Weights of a small transformer language model.
Size: 18 layers, width 768, 4 heads of 128, MLP 4608 squared leaky ReLU, vocabulary 32000.
Architecture: RMSNorm before each block, rotary positions, no biases in attention or MLP, embeddings untied during training, value residuals, hashed n-gram embeddings.
Training: a variant of Muon for these matrices, 830M tokens, 6334 steps.
Each number is 500 + 40 x the weight over its row's rms, rounded and kept within 0 to 999. Layers, rows and columns count from 0. Numbers have three digits each. The size before them is the row's rms in percent of the matrix's.

# layer 9 MLP down (transposed), 4608x768, rms 0.0157, rows 625-641, columns 192-383
133:508486554498513523479511541544501428467496485494483423451487471520503544497501551432515475532544420452509494513380569461473534474513470487499479486448513623476511531478430534517448487488488390492527448508540510527495469537507521467526560531529552449436452543447529520539491535469492523560536514599563536467621479540482500478539520485501423511545505533463496561458493489478496525472501513497490535421506461526460510516531567482510489487497576437481518430473480505516507475512465479569480477518488543577512432485538588437480424462402542452510466530450469535545542512472490481498
013:528484480539514436469513438463410550499496470524462494553520617449529505561486497553472502454529492529517581450434524509462487492537440513471524540443517468537614434488418510480522538492548540474534443545540491530472559488500499547515497497524468488451436553517470463459517437531484458506511468451464416505501460568563585470574567478497536452528503499487536534488460545579523464484491469491456546462522527515492532510467493464547471459479504507460479500535496507556504509474503485596529493511483518541503520538521520496449520585550521523541587504405484500590479472527457507569
014:489490511450545581517565475473491434493462496518483487572495470466485508484491522501493541413513559506528558498431526583464558464503476516584483519437550517516500481448492461503485534508562484483514549502458446500519457517500486421521446482502510490512502484490497480448393460554528487481517500495464491564462481456493503541526520495491441513490536455566535465534570534485503521472538490513477555544498492487481572507447436514531408567481523522541439508511494513490493507504466464489511419516483540542534468476511458432541463558499431489481446498488456489521456565527494461408
125:440484474505494504544520493570505457514432460516494424569440459498545460453551475432467547472478525534522499564522506541613520529571515493532493583455527413402532556499499531520540506508439568499484500470488525506537587518532500471501438493522469456449539486495477576529501527533512470483514465520514523492519545470459497501489586524562601436528497551609440500536510497486484508511484462534539525457508460532522533434576466474441473457503540489546525440533465414475504478503485477524442454498504447478531460473511440481496442630550510491506522474496497508484457438430507496466
129:459553497513471507502502628439516507482435500487556504518470454575438546490523546508465483486440441486426431541456457519509580520426490473485546500559495398499572536432541485465511465527539395505440558452540552423441463518555495482505527590435523440521523493528525531426534496474511467539450566485477535500474472488508550552524528544528498498499403508486500490555471470454550493534495517422459485471460547468459492515526503506493451495615480514467525529473459563461469520519559501472511494481489515440520522543484502503468495549468548506486544562494525570421511527522532564468
118:441492507443459558515502522498495520444455497597501475483478483534409434516456446587515480601536527483543506478572524552536501501526548495533522488420501507462534552428381478521467555444481488458540473412463514462543511519509472519437449434484543472526518500561465578540539537473544506513456489531466535511460486517510486521558495574548534494578471394501525512513464531504483525492479459535541468498518519481519501578402489559557484523499524503461555487465438412568502535482517496462479465501526429450480421508437511497539469550474480519486492519515450565507529567458482567504
046:423527510399506514455493555522479530505472542504505456525466497536486519463475505486508459466479511506491518501453463503460532493526499451506584513524598407500504594518464486425490519433453492492565539533559492495531530497517404455468457507530486427465522445482518493495448377512487534526509529458521528519548515457504446515470489528489469517465530520509439514501511517468462529521510426402538513528478548473513490507556482489499557520495487496498383414507457512507548480526580504525566528497484469451554595501506495505482464488467482467543534492519542633484488484484494487459
093:544545576569414380507483447423512470489535476476483492521474500469504541550487435489474498501468506511470489481549527578546456504526542557544510467488563582507498524475528399483503554509447564439510487469526499491502498516466438437567498485482557506515509520469489470541509641517486491534451437491526546535536505502491518554490539506544549577494544487469501514534448464510494486482442503486527489420441502521545491505488526461553479465490470504533555534506504449517500539450541481548579543489555547513568502476488433437425543543421520460569499518470436510508579559489506489490
111:519504535530473490509475504558506483490481535522448443486519455447553512459475459518463495464462584552443580488451451520593490521448490526511471501525491495544517539517522481477471469552451472499462467456513506465473497561521458522498548513475516539484463452492511515491525507435521505522502495426586453504540533492469454535392516494530505458480538494542504462583562485505556521509505501462520444482573496491530525515467556514534562506424558566454512411483537575453505591472457468527481473470490431455575534583482477460480449505486481496485526479432529456513538463496452495492
105:474577513481511442503531510467498439508519529431516523447447505535483551520453511587476490551513414538539441607488533419476497591519457488494471581437487462483483462510500520460485538457487465582528420522520426515497486507451482544455481469525469543443529496466443462577538499428505546475496474494540477503560536563548497529467480477470485483505533528496556493451452525484499497524506450564395510558542479463489491492518522469453471528494478504511455513473461570494552479519457450451456551539526516442504545486454470446463507501443430505480493515499537507510438440460468501514
124:531444522437474500565489568522498509518496567466507512459454527516400513520436513525385522527559576570464501448554406471460525483436533570498545524516479520523539533460500451501496490530559416498501484505449516504513438485499487463502519472572528470550503503516526453504474513473484499577363450438522535514486485566498524475487522471496579544497523518524537472542466532411501516549490563535469468512507503507550533505470517523448474483455515459478453536520494492516493496464465528512462604482526490463554505424461459470455540452569476558509542533475503504403579469515480487589
021:440555491513463487523486522485535488514604543498468499463523581568462526460501488456543491517494480414470547460572448527537459536552510481468494504497485541437478505425448469458495547452543513445520525434493521457505496453473491518537493520460513517505518456459469454589469579517461486519469507531559479446561527547492524491512528540384511610471614440508472568507472509477489517567515476504538529483564460482520525497501537555513526530450513468569580391541536511434442536547471473460467398490490394502533536493487515466509534524563495557562484438447547443452397567484528550502
120:501510515525509514432486523468546508507483493420562487546502543477526557422462476460450495494517491589527529509559529511450512514433459536535493549461449457509551555432483511516563569510498490509424479522539441548495543462438519503396490511501499543487457498484464436491503470508462565474451496484452461504503510513393463501509504490514536432488492552505525478490496505438513534530476458522450476488493457556555502468505547561506558509540593539506548513517564404475514509530456482503476577437464552502526567449468475505514464475559550444529541479499558592449527489465515514518
144:539473515600471457546441541515454473580574523498511516563526496496480553489436452479503490519537540439525502472494526538554510547520389576564540431444525533442543503556540482471523520522439459496520554486578480507455465498514476486525506443564512502484519546455417515522422453528498477553539473525533537514460472501500521455471519466501490515450522461525555495490524501431545401502515528525490495493438524552495544420506553517422464387563539506482481505511485463452490486561498528479467478613549502555471560533487500525519502548512606547511485502513519528533494485433542524475
088:461493504507490491517500465510510504470475594465469546511511494513519536418525449528524516506455492495505588549504530492454449563527590494450508514522526512519494577515437443499521458459567504485446463502378468501485534491560546453489541508468524475620533457504479523481417482457473474469458444514441462567473461503443551514491519422502501482479506613526485506591502533522441586482496533477471513519482505474517566526500435526480488488464442520493537513544514492452475527542593513505552524540507581440491547460478502546528525544497466513462499494553500499524449453472488561487
040:503458470538515555454508431516491475518512507512517529582482454532438517490498503474471481529528435494518521473429532469464528392434515536572510429436517477445487482477430533515554457509552513452513460486487498487502513573507471489520456450464517524475592548468493548512522494497491446582521549459508503479446482508538463548588540521497507504497466477504451575499445469618411450484521513502524481460523535518556542498407469577536531540495504519476468492531478460562485440516522525464561507487479497508460507475454491463566496478556454517570512525499514501491476484506511530592
132:509540525453492513507472507508515465500473523534529473501423547536489499508558484510532540479474403537522491512510532432471531445507493560573509511486511546418476535434501397520549516447528445490487556430489437469515525508501555491477476495491530486545583541523530519495516467538503482503525470496472511425485529501500536529473485531500501529468465547498493469380573554573435518500480576473558499434509526501518551475538515446461437458434463515438518561487498559485507486530501503465513526416570494540441533524483482451507557520495524514495511532537396457464512526588504382525
# layer 9 MLP up, 4608x768, rms 0.0964, rows 626-642, columns 192-383
016:467530553497546530548423540528513544524493543476496479496557525475531522463556532556504474515483445471437481513480478421588523437510478483488495471521481547518418471536539490559415504412462493509523528476600475500476542572529526493534459535456520524508503565516489486483489521499480512542508437605531512489464536558457485489537592540549518477481508503474477520472486476514444525554567505523465501561472465569485533535553508525567418424479516496513536536584477450460505533517563500529524484455470482509548455522493430517500461516508430539471396526545571487507577573404495449500
015:433513554486612550447528450454533478486553519521535463521530513559487555460493471534425478465511539501498539407528507478470478513559437501492509462472584556479499463475579504551460535538475474520504504418498439502485504488491486475565520423497404561487486452483538424457437518543505507511500554518550524475530500465506479482502475502493536467503533478516542422594395566449514587544478543467392580487574547503510582482467493590542452576463493535488518486504449487449438526498535501482515500588481517530530460540454472445562469559553541553471537497594496512528475521494591480462
127:492492474366481502494504546500558563497474623458436508500536471533495449561460551476454482488496471481495455537506445486534503564496457462538505511524421466540512539486434492507522507547457501549473510413471422454536512445584459495450566460596520474540523483504494442564497515508489574429557439515529415529521558545478477430513502532510552538524509551523446529538528465512511453523458535486494456469441488500412525477505569578465475475547501551556479490551444499453463510461539480545446496578419537450521454529549518534463518490527439528434429545569533443509463525468519508504
128:491528527445458551564561535514541452589516531536516500507465479483446543547529482508445504494515486474469485446507496491495391497509507527491509414518487424525450510521570513509511406510530448490462462502492495567554486476519455459504549533524572505527498562485487526436528454502445526505466465464573499561475515416523515516500492457522481500456516471481496449477466524481437466497506547568473486534566635491515518452505465566527464528547467582545526456496480545484456522514493433492452536475536525504422523483504565554458545496584467504504593426512525472568503491472524469430
121:521530489496471518471538575445515491454456513521480538499493476484452549493533468500536447500492538539543481471522481453539514471488515460540514518522569486444468482520473466507530449515465428467450602502486437419593494446440513490515440458528552539504519488537523527521498553454495525490608503509511446496522467468533485578484550525458530501529543570496509513502506438505516524478520496464538505478535522466592537490540507433523513401549508526599557456498512506547533466435491471451467495514455451512551438516506540449554569543539570499467508506426530540469516459467522489547
048:520468575485488578506553493536534494494493526451473538438537533449490539577544526579464523486476609517603538483519493524536457531464449504472529463529540513457482475531583542434478503534445447468513566479427444475507498483571443520584484467500576459472473498510532529469471488579501493543467577509463450517488419465482527506540428484523496532537585444519556470513440490486497550535492506572486419491474524501480526485475450490487520491519510601490522485506416497530513473428583533428466499467437575551545494508567502550499450570446489567456568495442534466510494511538464539512
097:518458526582432498465577488500483433464492532497486484481508519525510570495564496528450478521480482530520474588457477477513504444476451514491449528514494474519468482472462419515553530531518583528493618444474544488518460533456546557539506536515475550490538529521424526582477444525511453523529553528475491449439505425491517545483523512573485491501567551483458496459450540534461560494472423527443553539420533478493542493467440541601541496491455422530445457437483516506475486536494531502522532666541450491459507547552540491418476528447550475518511504470509470522506477523497485490
123:509425558536470500557592523490457522523523442521489540522426506518575454557531519465550543517520541537538552463522452465530463535494464476544491525590524428497496461500486476547465525598492481493535541574494563516505495530563500484511418480565565476436545475576485515455510509559501507490567498538514528465521513544526506528514459535461469430537520420479455536401507546544510534487485520486500497507522446522520510519505486558408510518474518486479506474485497532553495514399530526462540451528494481488495467502487519541526532509458500522526511443518484473510509509519489426526
100:497500526440483471516497440452511507454561481495489503449415463520536474501432541487558514494503557444501511466456488563534496508492504490487571516570474537481553480515499542504469613527505487474495511468464461506481527550425552566452462509503535410520486556462498562501528464502479429479500517445490512516515471493514455531516491427566494541528538477483532479490482524550487424498453511504505504541553516465439509501471506566469515472515558487445479492517516459458561505511516561467437518521522492569478428513496480514507506462452536498538484487428549518511554526496474541518
134:489496498475533519459492532535513484481416532564535392524433456507546516441477464485498452526526515498529508501600521531368524578449514572495502444557536458491493439469535445477477509488552471522452497503490486472567614475514495470530506561511445474558515469526461480518525544506507535518493475488503490495571453586518513510604508559481496477538505557551550509467426504491516439540473564507542513510456543500438446580519425479488493545495545562551474553548539413475520618492463510603493523509504515474496491497491517475550484465522415469488504485501537451516543490492502488458
021:499479549523466558561504492468529558537504469539507513538588522531529453513472421571463493456476500478486484541560509459413543528495532497488500524542484472456480486489461477429547539446473432421490449517490475546450539458440579429496528457515495557438469499549481417511535492433583475405519494566455553534518570459534461528491493530481462496524484499452495542589475544495529580509445468593465510421492558477423526408513478497470476534497462525490490561476507507485459545555494438471493524514469572465460478536503452474499505489512480498492410482500459496515488564517500604497
124:512541531495579502490525504567472491479565558569479463478513457547499502505424472508524465439424572478529565488473453523560496504460473531526605535645552485483451536491542508458423507470533514548446507461459427513538441513452484482577495500479489463471544477434495480431461510452444429518513490396529553520535491540494470519504457463481456546522459498548460541494581623553534502454484440465488467474445502466553617538447476436500491432542510517488534584507450537572532439522481495522501514505481526458543480489517445481529515469538492529445518478504476500449492480468495571493
156:546486537559528440460470526449448482473543562480551507527561496478479553472472424467445477482536452449539577480477430554564552516502477558524534517447455512479596492578548480492529404521481509541465509474472543490535496486515521457543530422572590558440528528541453507571389446466539475515490550514557547520479427510494464435540504438407519451470467502455502521445520524520520482548527536515537462515419458547496462433483473538445504459545483490556522490607512446478508537548520495552469464550517508549571478495486450490504464552499477514498408500491492472573486446493520434510
088:534507472528494495503464544444532591472526487525494555484430486516477518588490469489489512487502451540488530512479571436471552483529438490512545498498495456520533551471555452497505531477547572514454510493488561472424516463495556520461482503497619456440475495473512514556505499489487455476572470540509486506555461548507568422456540497523435519441443475479468519493461456458413527487545532500446465465560488538491467474507522505580452437494494451473488549536553475497507540567487421524479513489505534511529435550495421457485464443463475480510487522489476467544487523499510514472
037:463519527550479425489421508501464554445550546437491448479505528527471535514533505516547485472515497461555564516526451558524474554548489428511510482499555523535511464490559504448539482502447508548458508540534537524463493485495577441456573530501517553535521478501479532505521490440503537473497465515477428522511535500495573502494377508479495443589571536530443461513523510486532518521455506452461536519476400453428478511543542427538444520512487520642512567527562520468479529459448519467538494507528498507481551569500502579457534498423491486461548495536541488539510553455530517496
135:522524516399479530505519520523543603524592544538413516463520487470565537454514465436565462541438480485469481447482532489427548387489451543525422534451549538502512534533436524502505461543432532466544456437538476506439453459495574464476531488572449509454488464498518506457561521497384484526504491484597542477441446481527481531477516486525463449436459502513521529480458551514499466447510515490405406587557512509477517454485506516431454527442521518537536498474494485515429486432493533518504494535510457457471551545515477534554521435511530498485519501506543468439495520534561517495
050:433574500456456481518508552496492543520461541454551446474581511470582495481544530458491534562476496488500502457500504523512456482526501486482487516517497478563474492412498499599426471448437441477534467561480514494601497493491472478583473544445479511520542447419515506472546479524448473497523526506454519478521597487472513508461444445566521463453436522485531456499570451494494524556556562506458512461543513472516550517515485561483481482489488462437544453496577518487513546457505544497511501503534444560468552547546517513488528559502565511458527559446538516494534499574519541501